From a checkpoint of a small transformer trained on Wikipedia: width 256.
Each number is 128 + 24 x the weight over its row's rms, rounded and kept within 0 to 255. Layers, rows and columns count from 0. The size above them is the row's rms in percent of the matrix's.

# layer 4 attention query, 256x256, rms 0.212, rows 0-5,32-37,64-69,96-101,128-133,160-165,192-197,224-229, columns 0-127
size [ 39  41  51  65  81 123 127  89  60  65  63  83  87 108  76  77  67  97  87  92  82  84  68  93  70  93  67  78  71  84  94  76  73  71  58  93  47  65 113  92  81  91  78  77  69  76  52 113]
[[133 174 150 109 165 117 127 119 123  96 134 129 120 134 152 113 164 127 143 102 113 107 143 125  93 135 136 109 137 117 148 130  97 141 133 119 136  85 122 130 149 129 132  96  94 187 102 105 120 152 128 161 108 122 105 128 112 143 145  99 120 141 148 103  91 170 127 145 148 167 122 106 165 153 163 103 113 131 110 143  82 139 138 106 117 106 122  98 108 148 121 130 154 120 115 131 166 113 149 106  92 114 132 152 150 148 164 118 129 133 121 167 161 166 144 124 150 152 140 141 139 106 118  95  92  99 159 146]
 [ 85 101 114 123 147 127 119  93 156 146 115 126 129  86 112  87 151 112  76 129 138 143 168 147 134 167 110  99 138  83 155 116 176 101 106 142 122 145 114 136 117  89 168 153 128 117  89 121  97 130 110 160  99 119 116  83 102 128 132 113 106 176 119 123  94  77 160 141  60 165 100 132 132 100 143 128 158  85 162 123 141  86 113 190 103 121 124 117 152 120 106 136 160 127 166 156  94  84 135 112 139  89 103 121 120 151 163 101 126 138 157 124 136 138 105 119  81 156 120 137 124 104 125 143 122 196 111 133]
 [122 106 155 153 152  73 145 138 115 138 152  88 164 129 117 103 125 153 144 138 151 114 128 162 124 153 151  78 121 111 174 163 137 109 125 103 128  82 104 138 150 156  98 177 122 115 156 112 151  98 114 158 120  81 115 106 143 120 163 143 115 134 125 153 102 105 120 156 118 141 135 115 125 108 136  95 105 132 123 139 109  96  98 139  99 175 182 158 125 157 114 162  85 143 120 190 149 104 142 139  95 127 114 116 125 135 162 131 111 131 117 175 108 161 137 134 123 118 115 134 134 127 142  85 106 127 132 142]
 [118 176 136  93 108 110 138 137 114 106 133 141 138  97 129 111 127 125 136 133 137 108 147 106 171 128 136 115 133 112 125 126 117 125 125 136 118 138 111  80 115 199 111 116 130 137 140 122 141  96 150 154 113 151 122 129 149 164 137 124 137  96  99 140 101 120 106 136 160 134 136 140 157 100 162 134  79 146 134 140 137 143 124 117 115 124 111 127  57 113 132 193  95 138 109 183 128 115 144 146 126 109 131  94 185 113 125 158 159 121 127 124 116 122 119 132 136 153  79 145 142 138 130 133 106 110  99 123]
 [115 107  98 119 157 101 156 146 123 150 130 115 116 172 138 123 115 133 149 108 146 115 108 125  98  88 123 118 103  79 140 187 108 128 106 112 120 129 161  85 127 128 114 132 117 120 118  86 110 123 137 144 139 131  95 143 136 151 152 121 157  94 128 105 132 110 109 161 170 124 113 156 150 143 133 128 100 110 127 130 118 134 107  85 112 105  87 122 123 135 164 152 125 142 151 133 114 111  65  93 124 132 128 113 128  98 175 123 179  97 123 176  96 166 118  83 129 115 134 141 109 141 129 132 116 100  85 162]
 [147 157 133 144 140  96  95 140 137 128  98 161 162 172 127 128 171  92  95  93 130  95 181  73 132 131 132 135 135 136 182 163 107 114 134  96 145 174 141  94 151 140 165 142 161 147 167 130 109 107 136 133 140  87  99 108 114 125 118 150 178 127  89 131 123 127 142 104 130 136 156 147 128 168 118 118 116 122  76 130 121 169 136  99 139 151 131 122 110  83 124 137 143 104 142 148 140 120 165 144 112 121 153 129  64 154 107 112 130 149 170 142 126 115 111 141 176 134 125 156 129 138 161 110 149  90 105 140]
 [122 161 111 111 135 144 114 129 119 114 157 195 145 137  82 166 203  88 135 114  83 151 143 145 140 160 146 117 143 124 112 111 139 106 125 148 171 144 131 130 139 180 143 145 145 120 136 120  95 135 128 102 142 109  77 112 111 135 124 157 120 131 119 113 135 135 147 111 158 142  94 152 104 134 158  83 139 106  92 136 152 122 121 113 130  99 138 163 124 122 105 142  92 147 147  90 167  94 163 143 140  97 132 142 125  97 137 136 110 137 110 134 139 108  91 138  94 121 127 101 118 134 112 120 118 118 118 126]
 [131  92 120 113 128 130 135 128 154 141  89  85 110 110 143  71  93 149 116 111 141 101 162 128  94 109 111 134 109 166 141 127 101 101 155 132  94  96 140 113 105  90 124 115 128 113 115 162 126 153 143 138 125 121 158 115 147 115 129 114 133 143 135 132 128 103 140 144  86 113 125 151 154 127 102 139 102 157 145 128  96 161 150 143 121 139 100 140 111 164 138 115 159 127 149 162 125 159  84  86 127 170 109 108 172 139 138  97 152 100 135 108 120 146 154  99 121 149 144 118 112 126 145 157 128 145 131 148]
 [109 126 122  85 150 152 115 163 146 123 120 145 138 143 108 132 198 115 106 182 118 113 144 116 122 115 126 168 141 135 113 123 133 136 131 162 102 133 147  74 118 135 139 152 113 103 130 110 107 132 113 142 180 150 145 155 160 138 104 125 145 118 130 137 159 132 150 131 137 118 118 130 152 113 115  96 114  97  97 106 107 150 130 159 169 122 119 135 136 136 168  86 144 116 157 116 141 108 141 106 113 125 137 127 112 112 112  80 148 124 139 116 126 142 100 124 114 132 134 130 153 152  88 128  88 145  92 152]
 [140 116  99 151  66 136 161 137 126 179 146 121 127 114 136 144 100 114 147 124 110 150 147 124 153 119 139 145 131 102 121 194 142 142 194  96 138 112 135 151 142 128 121 141 100  99  97 142 100 164 139 137 110 123  92 130 127 130 181 157 143 123 100  92 148 118 111 129 124 143 133 136 138 124 141 103 137 120 120  85 130 171 144 162  90  93  97 141  99 110 152 133 148 165 149 104 170 143 145 136  66 136 120 116 169 177 178 129 152  96 130 123 115 120 117 101 132 132 103 130 119 139 105  83 149 146 132  98]
 [121 161 113 149 112 117 138 119 134 103 102  92 114 165 128 116 117 112 131 139 170 119 157 113 156 156 155  99  98 114 158 135  71 141 145 159 141 139 104 169 123  63 128 158 101 135 132 100 168 145 136 131 152 158 135 110 129 135 121 142 156 102 137 113 110 121 151 136 127 112 125 141  92 119 129 131 157 156 153 118  91 170 121 109 101 157 103 138 120 155 118 100 198 141 122 122 128 149 121 199 117 157 107 118 168 146 151 175 115 132 110 146 109 118 147 101 129 133 114 136 116 137 144 150 162 152 156 154]
 [153 161 141 133 115 119 168 120 123 120 128 127 121 136 107 142 144 162 134 147 118 120 127 133 113 133 126 116 106 113 103 121 153 107 121 101 132  94 144 115 140 119 133 186 155 111 123 133 125 166  86 141 148  95 118 122  92 156  83 105 127 123 155 125 127 129 137 173 140 135 135 116 120 129 106 156 130 148 167 157  96 159 122 125 158 119 125 132  98  97 132 123 185 101 144 113 131 130 116 166 118 117 148 132 116 199 136  74 102  99 118 140 138 135 115 144 122 133  98 126 109 152 100 133 144 145  99  84]
 [146 104 155 141 116 182  84 106 130 126 108 122 132 114 106 137 179 109 142 131 117 135 149 132 122 140 128  96 113 157 136 103 144 149 122 152 134 156 134 117 121 118 109 190 144 109 144  94 179  97 189 126 144 133 128  84 120 156 123 137 122 107  98 145 106 138 132 113 137 154 126 107 132  85 133  96 112 122 143 116 171 128 110 102 134 108 103 165 122 117 108 142 105 163 118 141 152 108 170 165 102 134 128 117  86 126 114 131 107 132 100 133 102 122  69 131 150 142 105 124  68 143 141 110 117 121 147 170]
 [126  98 129 120 131  95 155 136  98  98  93  70 113 172 115 106  91 166 147 101 131 140 144 108 150 112 139 109 100 150 122 166 130 155 133  98 112 152 117 154 148 106 132 118 139 116 148 133 116 137 108 130  90 171 147 144 187 100 130 116 130 123 165  92 122 112  71 133  82 130  88 115 145 109 115 157 122 104 110 110 128 113 101 144  79 106 137 115 154 138 101 159 177 103 144 132 102 151  81 124 105 133 111 127 193 135 158 137 175 108 129 107 129 145 157 103 145 129 151 120 116 145 119 124 153 136 146 109]
 [158  91 117 157 123 118 134  90 148 123 101 121 113 118 123 109 135 144  74 184 135 101 165 164  80 128 122 113 153  95 107 158 137 135 117 145 118 126 137 121 121 103 133 157 114 134 112  95 197  63 126 101 113 153 119 131 165 146 126 106 149 126 108 172 178 165 115 112 141 105 107 114 139 130 141 129 163 171 124 121 157 101 151  97 130 171 102 148 172 134 145  88 115 122 152 121 134 130 160 117 145 104 146  87 122 137 176 137  99 113 108 104 102 118 117 130 167 138 117 125 180 150 144 166 139 100 124 123]
 [121 111 108 122 117 149 136 147 113  94 142 104 113 104 148 144 119 121 185 121 148 120 142 165  75 140 100 152 137 136 135 156  86 150 119 139 136 158 135 119 105  90  64 161 144 125 100 122 152 124 163 130  92 134 129 145  77 130 148 158  76 118 113 158 144  99 121  85 126 121 148 117 132 146 102 103 121 122 167  88 150 163 154 162 117  70  86 122 130 123 146 140 148 112 117 135 164 124 165 101 115 143 129 151 147 139 131 132 135 109 118  94 105 128 101 132 161 115 106 112 118 138 135 112 150 122 116 114]
 [112  82 138 108 124 106  69 110 143 146 135  89 129 190 116 110  95 136 131 143 144 121 115 159 120 133 151 105 145 107 106 165 135 162 127 127 133 127 121 129 126  80  98 137 138 145 150 119 114 120  98 122 148 143 132 150 124 179 110  84 142 112  76 127 113 116 105 123 132 144 142 129 166 135 150 126  96 143 119  96 104 151 170 120 117 133 137 157 161  80 105 125 134 122  86 144  96 157  96 142 156 133 105 133 129 156 135 186  86 100 163 106 117 134 152 123 149 153  98  85 158 154 161 136 131 140 139 104]
 [145 151 111 144 143 170 104 115 143 102 131 105 136 106 132  97 116 145 107 142 155 121 121 129 137 180 136 113 125 118 133  70 116 109 112 136 115 106  94 128 129 106 109 128 125 126  75 147 114 114 126 145 157 125 122 108  99 150 181 180 127 140 180 129 115 133 124 138 108 121  79  91 120 146 121 139 133 122 193 161  72 129 165 134 142 133 168 111 118 173  91 107  96 129 108 137 114 117 134 158 115 132 100 161 125 131 108 200 124 115 146  81 103 146  89 136 140 109 114 145 126 118  77 164 146 128 132 137]
 [150 126 159 119 124 126  99 107 143 172 174 196 122 119 138 153 153  84 105 135  85 137 112 112 128 162 124 123 149 140 120 145 161  95 118 118 150 137 110 113  96 127 137 157 114  84 124 128 154 131 138 129 104 126 154 137 139 179 131 104 148 152 118 144 146 120 153 143 131 131 142 127 130 136 148 136 161 178 133 119 159 157 128 138 156 150 136 156 141  99 117 131 123 170 163 120 158 139 189 153 124 120 140 104  88 158 104  93  97 165 146 146 118 122 122 148 122 135 137 151 121 122 133 118 119 112 139 122]
 [ 98 115 107 119 131 122 114  96 150 120 109 117 112 142 116 119  74 118 124 140 141 129 147 124 174 127  97 117  98  88 152 158 121 118 158 161 101 127  99 162 139 113 100  87 100 129 107  98 104 133 149 134 125 138 136 163 160  99  84  88 148 140 164  77 163  98 188 115  62 144 145 174 123  77 127 115  97 125 106 107 109 136 162 125 140 126 112 141 124 144 111 172 155 136 124 162 110 136 114 134 113 149 145 134 175 143 122 106 145 131 132 108 156 150 167 149 172 123 135 110 145 131 136 121 137 148  96 145]
 [ 95 113  90  83 149 140 126 142 116 144 125 127 159  92 116 125 107 130  98 129 143 114 148 128  98 102 135 133 130 147 159  88  87 159 124 152 149  97 153 123 161 104 165 142  97 131  85  98 152 125 120 140 115 163 141 127 121 123 142  91 124 112 156 129 102 146 129 104 133 137 134  62 139 108 136 146  87 137 119 159 114  58 139 134 159 120 131 131 162 142 163 119 118  97  89 125 130  90 172 127 111 157 191 122 138 153 111  94  93 142 107 121 118 108 139 120 171 108 124 113 114 168  97 143  93 151 148 185]
 [116 146 125 155  86 152 163 106 108 161 133 166 138 141 170 159  69 101 106 191 124 162 106 136 123 167 114 149 131 105 149 208 114 139 103 156 121 111 103  97 117 100 135 138 148 137 132 112 155 143  92 130 107 155 121 141 180 149 140 119 121 136 124 110 126 105 108 132  98 127 137 104 118 123 138 113 160 105 136 117 151 157 135 161 131 113  49 133  81 117 131 156 177 145 141 164 113 141 108 103 107 165 128 112 186 171 106  98 110 140  93 133 156 141 149 125 149  96  99 145 124 162 132 128 133  97  82 152]
 [108 104  74 114 175  87 131 134 144 113 111 107 136 175 129 143  95 174 139 122 137 127 144 118 123 151 132 143 122  52 122 139  96 197 146 177 131 118 154 156 131  69  99 176 113 142 124 113 141 128 169 120 160 104 188 124 130 123 125 111 140 116 132 114 119 113 123 149  75 145  77 152 123 151 129 142 128 119 124 106 114 138 115 125 101 130 143 147 122 126  92 106 167  89 114 105 100 143  97 136 123 136 145 148 164 109 165 190 119 133 104  93 122 163 141 135 149 169 111 120 156 118 135 140 154 105 120 113]
 [175 142 154 153  90 153 123 120 118 111  81 122 152 127 150 132 146 151 113 143 112 131 121 154 108 123 135 115 149 140 130 175 130 160 120 121 140 128 133 133 154 131 126 169 107 148 127 145 110 179 126 127 102 130  78 151  88 165 123 145 127  94 133 129 109 143 115 133 111 103 105 144 103 148 152 135 164 107 113 141  64 143 123 156 113 140 132  89 136 146 101 114 120 137 128 140 150 127 115 175 152 160 124 142  99 154 159 114 106 107 143 143 148 105 142 141 163 135 120 129 102 100 107 159 139 135 164 110]
 [179 171 142  97 122 140 110 139 118 131 130 121 121 120 128 155 120 122 137  83 125 162 112 140 115 118 121 132 131 136 125 142 110 114 133  39 104 170 104 127 155 158 130 123 136 142 142 132 158 146 131 122 101  85 134  80 100 145 101 132 120 100  70 119 130 112 110 120 150 118 125 105 142 123  79 132 146 117 133 115 158 141 100 138  64  77 125 120 124 146  92 138 113 108 190 114 109 115 166 137 130 105 139 130 126 123  62 134 126 108 143 165 121 113  75 147 142 122 121 123 140 144  89 122 140 135 150 118]
 [ 93  74 119 130  91 111 148  89 129 146 118 121 137 124 119 136  93 135 127 133 157  76 108 114 116 129 102 158 133 125 146 184 137 120 145 164 107  95 149 135  91  72 147  87  94 164 127 116 149 103 127 119 142 145 148 150 158 108 159 114 121 133 178 152 116 106 125 118 117 133 109 136 143 103 178 114 118 149 133 102  98 161 118 166 150 148  98 148 125 135 121 121 168 116 109 177 115 151  90 116 127 119 120 163 117 170 105 108 101 117 141 111 109 155 169 128 121 121 121 165 148 122 160 139 147 151 120 131]
 [125 126 128 133 111 159 126 123 110 154 121  66 117 140 116  90 114 129 171 109 143 105 139 115 144 101 119 170  88 143 133 157 132 128 180 100 101 155 105  87  94 117 136 139  85 113 121 148 148 130 139 125 130  94 145 122 101  94 177 141 127 147 148 139 164 105 117 117 106 167  96 152 105  75 131 145 138 156 124 138 131 131 181 182 116 139  99 112  93 118 108 133 151 130 165 154 148 151 134 141 129 146 124 113 117 145 134 103 138 120 127 163  88 126 129 137 150  96 136 117 130 158 135 109 152 150 138 151]
 [ 99 138 151 136 121 134  85 117 152 138 146  95  81 200 119 112  88 127 115 131 107  87 123 117 115 142 151 122 140  85 133 161 113 120 143  92 141 145 129  87 156 124 142 149 112 121 134 140 117 166 127 125 129 146 116 143 129 127 168 124 105 155 121 131 147 155 171 155 108 132 134 130 130 105 177 138 122 110 142 110 115 119 121 166 110 117 149  97 143 115 109 151 139 109 175 162 183 165 114 115 126 168 140 140 139 145 113 118 146 128 130 115 148 108 171 164 162 146 121  91 107 153 116 106 139 145 110  88]
 [100 101 144 190  99  83 131  94 150 143 132 103 103 170 120 169 126 133 156 141  98 128 153 121 137  96 113 148 138  82 112 126 119 106 168 126 101 127 116 136 115 116  60 102 127 117  68 157 134 119 142 146 120 115 144 121 124 105 165 119 151 123 127 101 142  93 119 104  83 124 162 142 108 103 164 170 158 147 129 122  98 123 183 125  95 119 134 138 184 152 143 126 187 134 152 113 133 171 111 138  96 119 137 125 115 168 116 152 118 101 139  99 129 119  99 116 170 158 127 122 104 116 148 112 128 146 128  99]
 [109  79 111 124 147 127 143 154 117 130 111 116 131  86 162 161 142  74 128 122 149  90 117 101 105 147  95 128  70 158 130 111  96 127 130 115 124 111  75 166 103 100  99 126 132 125 127 140  97 146 144 128  87 145 147 159 176 153 122 122 141 100 146 107  69 163 124 130  92 104 151 131 111 100 132 156 163 149 158 131  91 170 127 118 126 126 136 136 118 144 135 131 142 117 149 163 119 155  99 145 135 156 104 114 124 133 115 144 136 119 159 135 117 144 125 119 127 165 165 147 100 101 118 158 174 134 162 136]
 [118 165 109 130  91 140 124  97 132 130 121 162 175 134 110 106 135 101 149 104  97 139 101 144 155 153 142 148 134 120 129 140 120 124 117 100 159 162 156 168 122 129 105 152 140 118 131 130 118 126 159 143 121  92 164  73 169 124 153 118 128 116 130 126 144 118 160 128 140 129 156 118 129 114 133 139 237 167 117 117 111 190 118 124 157 142 107 121 126 139 104 123 165 134 153 132 159 118 166 138 108 139 124 101 144 139 129 121 141 150 138 150 163 110 166 115  82 120 127 161  99 122 149 120 135 111 147 123]
 [149 125 132  78 138 107 137 137 105 161 130 104 131 124 126 102 188 186 123 107 132 120 137 105  89  76  95 115 140  88 129 161 154 115 157 111  80 133 128  97 112 133 150  82 104 129 131 118 102 127 154 154 116 139 120 143 127  83 114 146 160 125 136 136 157 145  90 108 108 108 114 116 144 105 156 105  58 151 160 159 124 134 132 171 126 100 134  68 118 113 143 131 106 142  99 173 120 117 120 135 167 150 133 103 161 139 152 144 150 101  97 131 112 138 126  96 154 134 105  98 134 109 146 139 114 112 116 103]
 [ 96 201 158 118 113 138 107 130 169 125 126 133 138 111 121 108 143 151 138 112  92 119 125 118 133 115 133 107 130 114 122 112 170 145 144 123 121 146 149 127 126 154 138 171 113 139 104 124 154 124 143 131 120  94 105 124 173 111 108 125 123 130 124 148 147  88 146 127 158 122 158 144 129  90 135 113 168 148 103 123 137 128 127 147 141 149 146 131 172 135 100 119 100 124 110 114 150 151 178 114 127 139 154 123 124 137 115  90 138 155 126  95 109  98 140 128 133 135 123 113 134 156 124 140 110 165 161 158]
 [143 158 131 140  95 118 171 152 128 167 113 149 152 162 103 151 135 145  85 141 124 174 102 111 121 113 129 106 164 128 124 151  94  96  91 164 106 124 159  52 135 149 139 127 153 109 137 113 117 115 141 156 124 142  93  92 156 109 159 127 129  96 144 107 140 123 120 132 122 122 147 128 124 142 140 125 110 135 116 127 119 171 134 128 134 122 103 105  78 168 162 144  61 105 109 156 105 130 117 114  99 153 127 123 152 127 122 150 106 144 106 144 122 123 114  65 160 146 124 161 131 138 164  95 139 138 131 146]
 [124 160 113  98  86 151 127  63 131 156  97 112 130 141 108  70  88 147 131 116 128 159 155 114 111 105 157 117 121 120 134 126 102 114 133 101 145 148 111 125 135  78 109 133  89 136 126 140 138 119 127 134  95 123 103  94 129 134 132 167 154 162 145 138 127 137 113 164 150 144 159 103 113 125 119 153 113 121 164 101 102 131 132 154 114 108 156 111 112 118 103 131 162 112  74 151 175 171 139 105  96 149 121 112 180 155  88 122 108 125 138 100 155  61 125 113 132 124  90  99 128 100 122 146  94 108 142 117]
 [156 115 139 118 137 131 129 133 156 106 129 147 153 108 116 138 134 137 108  86 139 128 111 115 116 153 140 157 134 134 117 123 151 113 100  91 116 109 118 130 126 150 126 123 109 130 150 166 138 151 148 124 102 112 147 115 115 152 117 111 141  85 132 161 107 139 134  99 114  93 129  93 118 123 117  92 131 145 157 155 109 172 109 125 132 148 110 169 175  95 125 111 138 129 138 149 154 131 132 128 144  96 148 149 131 129 122 111  87 120 172 151 144 116  89 109 132 120 147 136  95 127 101 144 153 105 149 108]
 [106 103 108 122  71 124 127  80 143  95 123 115 142 162 122 132 124 158 126 157 105 104 117 129 112 127  70 111 136 137 129 122 140 116 115  77 117 115 111 124 143 139 121 116 118  67 131 141 107 129  83 138 117 160 177  86 121 127 143 149  98 123 144 141 126 134 131 120 126 133 168 141 143 183 151 153 159 144 134 116 100 169 130 156 135 150 118 118 143 130 166 137 155 167 129 191 118 141 104  88 133  94 116 133 162  86 103 140 156 131 134 110 180 124 170 133  97  98 121 134 113 104 125 147 128  95 121 103]
 [191 124  83  52 134 114 133 131 150 144 125 139 150 111 121 139 143 146 132 128 119 141 120 114 110 126 115 109 146 132 141 125 109 108  82 147 127  90 116 144 146 137 130 123 129 181 144 133  97  85 139  83 123 147 140 128 140 101  95 136 172 136 146 131 132 131 168 111 130 113 125 101 140 116 134 147  93 130 172 118 130 107 118 123 131 127 118 139 121 130 120  97 110 115 116 154 129 140 110 146  94 105  97 116 185 104 142 121  78 156 140 112  86 135 117  91 108 124 131 132 182 137 129 159 116 111 121 146]
 [155 168 133 139 156 134 143 157 124 143  99 105 104 175 122 122 100 171 157  77 109 125 146 127 123  77 144 132 123 146 125 142 154 120 145 113  85 164 107 119 149 139  94 156 146 116 104 109 117  80 158 122 102 133  95 135 154 127 130 123 160 117 115 114 128 141 121  67 162 149 107  80 135 113 102 146 110 163 142 155 132  93 146 115 122 169 139 132 118 104 159 144 105  90 145 145 115 113 125 183 122 138 173 107 145 107 130 114 152 155 101 112  95 116 111 128 168 100  97 111 137 152  94 154 109 130 109 173]
 [102 134 140 148 150 173 110 183 149 141 117 137 114 152 134 148 136 158 122 103 119 149 159  96 129 150 136 118 117 114 123 170  92 111 129 132 156 166 140  84 148 118 119 189 122 123 130  95 117 141 147 152 105 158 151 112 137 129  86 139 169 124 123  86 132 140 130 147 109 147 149 123 105  86 101 134 105  74 136 122 157 151 112  90 130 145 146 147  94 115 151 138 117 121 128 154 108 142 147 103  67 131 164 116 150 115 133 109 155 168 101 114 138 142  92 105 159 125 112 137  99 139 109 125 122 147  95 158]
 [135 135 124 104  93 104 111 129 130 146 150  99 133 152 122 114 151 129 123 129 147 166 114 121 122 113 160 129 133 116 136  93 139 153 134 121 123  96  97 134 128 141  75 167 147 120 156  93 128  92 128 136 148 117 102 109 120 104 143 191 127 145 134 126 156 127 112 119  76 121 143 150 135 119 107 171 134 127 139  99  97  86 134 126 125 100  55 157 160 120 129 135 152 111 126 114 112 105  77 173 172 129 131 106 127 156 182 139 137  85 142 135 142  90  98 120 128 132 128 117 161 128 159 111 125 163 122 195]
 [159 124 147 145 110 150  76 140 130 113  86 165 134 130 136 158 121 106  98  84 106  61 139 130 116 128 134 113 111 152  81 153 128  54 123  70  95 149 121 105 113 119 139 140 104 144 138  89  78 129 132 119 157  95 139  94 138 142 158 146 134 164 117 145 156 116 141 115 165  99  87 125 127 119 142 113 112 137 121 177 141 114 138 142 130 156 103 119 141  76 155 134 111 152 149 158 174 175 140 165 118  94 146 108 127 108 100 141 127 175 110 113 124  88 114 111 115 119 125 129 115 124 151 137  87 137 127 156]
 [162 122 163 159 132 128 130 136 115 107 147 138 143 113 107 138 128 117  90  97 106 122 136 132 149 138 140 144 132 167 108 157  98 128 121  91 183 141 134 145 130 135 150 109 119 129 141 156 137 156 130 115 114 141 119 106 119 147 159 102 147 156  95 118 127 121 138 133 108 102 118 128 127 138 112 109 129 132  99 145 103 136 130 118 128 155 134 161 145 152 110 151 171 149 177 130 133 136 119 158 124 146 172  82 168 118  93  65 111 124 129 156 121  96 132 120 116 123 139 115 127 125 155  86 170 152 158 132]
 [ 97  98  81  79  86  92 187 142 151 140 126 163 140 152 116 163 102 136 133 133 171 129 108 130 160 143 116 113 138  91 120 129 151 142 101 150 107 109 135 127 155 140 123  75 129 140 176 109 203 104  81 110 170 113 162 134 131 117 110 135 142 119 176 147 138 136  99 107 149 149 154 127 138 132  89 126 143 164 156 117 172 142 119 147 134 137 128 125  95 119 124 107 150 100 100 120  94 118 130 139 149 155 124 167 128 116 142 135 143 107 136  97 131 139 137 164  96 131 112 194 133 146 108 127 143 143 106 104]
 [ 99 138 121 123  78 147 129 117  93  87 116 107 115 112 147 158 127  98 155 104 155 131 157 112 128 109 120 111 138 110  89 135 123 121 149 128 107 139  99 117 162 161 139 162 107 184 153 147 151 161 130 142 128 123 139 123  71 152 136 125 101 140 111 139 115 148 138 117  58 140 146 162 115 107 112 115 127 153  82 149 125 178 102 107 128 162 131 104  98 138 128 133 141 132 168  84 103 144 161 129 103 119 149 100 171 131 100 133 157 126 130 138 133 106 162 101 128 167 123 109 116 127 150 121 143 145 161 156]
 [147 175 134 108 131 131 130 146 140 194  92 123 174 127 115 125 122 112 105 134 146 113 148 123 196 107 111 171 195  97 143 125 101 143 132 103 121 165 127 112  78 110 146 128 135  93 106  88 129 135  97 119 115 124 113 107 166 111 110 144  76 138 166 125 141 117 112 131 156 106 128  97  85 135 136 141 210 110 118 165 119 116  90  80 163 101 136 140 130 127 120  68 139 107 144 126 120 141 108 158 105 118 111 114  80 152 131  83 117 138 134 133 127 108 131 111 148 138 168 112 146 130 125 122 133 145  93 146]
 [121 162 122 120 118 139 164 149  98 123 133 130 101 182 129  98 119 121 123  96 118 158 147 119  92  91 144  97 102 157 146 112 168 145 141 118 133 128 130 138 111 125 107 124 160 121 107 168 102 144 131 124 115 136 130 108 170 148 138  98 128 101 147  99 112 121 105 136 133 128 148 158 149 128  96 130 117 122  91 135 149 104 162 140 156  87 132 187 125  88 149 121 138 124 115 133 148 108 134 105 113 152 142 109 169 128 139 155 111 121 108 118 114 157 124 135 137 135 127 113 144 124 119 148  62 170  98 139]
 [144 181 133 134 114  84 127 109 134 178 145 127 105  75 165 144 120 129  84 176 157 119 123 146 150 123  91 136 149 105 109 141 162 137  78 162  85 101 147 106 126 127 154 122 118 130 133 161 140 101 125 112 145 123 129 125 140 136 116 103 108 112  99 133  78 115 118 123 127 142 125 111 149 150 180 147 114 131 123 139 182 130 138 112 156 128 161 137 141 125 126 105 164 138  99 119  85 132 162 159 138 105  68 170 135 111 101 163 101 118 126 145 120 154 138 130 119 135 125 171 151 116 109 106 120 112 112  80]]
# layer 4 attention key, 32x256, rms 0.19, rows 0-5, columns 0-127
size [ 70 103  73  99 115  87]
[[165 115 132 149  90 145 133  89 121 114 138 117  86 107 103 130 116 142 136 102 158 122 121 145 172 108 134 124 149 154 120 139  94 103 149 119 119  99 142 140 132 153 125  74 118 165 121 176 100 144 110 143 128 110  84 140 142 122 139 115  88 130 113 124 121 128 143 119 119 116 144 143 124 105 101 131  64  82 106 128  98 154 159 165  78  68 144 153 183 142 115 132 135 127  90 148 102 127  80 124 134 107 131 149 187 146 136 121 115  87 128 125 138 132 150 142 136 133 125 103 145 111 139 104 147 144 154 118]
 [124  99 133 124 146  76 145 138 139 133 110  83 127 179 137  97  97 160 168 119 178 162 130 106 127  83 180 109 124  96 135 122 129 163 121 103 116 158  94 132 141 103 107 106 118 130 146 140 136 103 104 116 131 128 133 157 104 100 139 116 120 106 119 113 148 113 118 122  95 128 124 122 122  88 101 146 109 148 146 116 116 115 110 117 114 123 116  71 115 119 151 138 146 123 127 137  92 140 101 101 148 125 108 140 149 132 153 143 172  91  98 118 131 144 171 129 154 122 113 147 158 177 128 145 122 131 104 104]
 [152 112 127 153  89 120 124  79 135 100 122  98 128 161 132 132 174 108 119 113 138 128 111 131 145 115 138 105 140  98 114 151 151  96 166 108 133 159  97 152 102 147 124 156 139 165 134 135  79 131 109 131 153 155  80 116 111 100 142 108 108 150 114 130 128 147 130 127 135 105 137 100 121 128 133 141  95 118 129 146  86 126 176 122  84 113 127 105 151 105  81 163 114 118 109 140 171 143  66 117 146 128 132 151 101 150 124 119  94  95  92 113 138  93 108 131 139 143 119 141  45 105 137 106 114  85 137 143]
 [ 97 111 122 105 188  98 149 145 111 117 111 102 115 153 142 130 102 152 169  99 149 124 154 128 150 120 132 101 119 140 122 107 109 128 124 120 126  92 119 154 116 117 110  89 115 135 127 125 110 129 112 107 105 130 132 138 110 127 103  93 133  83 142 145 136 113 117 120  89 122 144 142 107 105  96 130 104 117 111  80  86 127 106 110 104 147 145 114 128 159 117 146 144 145 128 124  65 156 127 141 151 149 130 135 154 142 112 137 133 114 100 122 106 114 146 132 157 134 130 129 193 141 167 177 117 134  95 140]
 [124  75 163 141 122 147 184 124 129 115 115  78  92 170 116 126  81 149 125 147 148 133 135 143 127 107 150 108 107 150 135 139 136 150 116 112  88 135 110 164 138  95 110  65 136 152 113 111 122  94 105 139 139 153 113 148 134  96 117 114 110 115 129 143 152 125 129 128 133 133 129 140 159 106 118 142 103 132 157 118 101 128 115 149 119  96 135 120 122 129 108 153 162 130 102 161 129 122  59 100 166 142 123 109 149 145 134 147 135  96 144  87 112 138 159 156 133 129 147 133 186 120 166 130 117 137 140 106]
 [145 110 121 112 109 142 137 142  92  95 156 175 138 154 116  74 161  90 116 100 136 148 159 121 150 132 116 101 121 123 113 126 150 104 161 104 130 135 103 101 113 164  86 142 126 161 120 137  90 101 151 123 142  94 130 113 113  85 134 166  98 131 144 128 173 158 155 133 148 103 130 101 137 138 122 101 148 144 133 134 132 136 143 107  97 103 127 101 107 140 161 147  80 142  57 130 117 131 120  83 139 173 130 142  97 127 137 143 146 115 105  97 124 139 136 125  96 144 137 128 122 120 146 119 133 128  82 207]]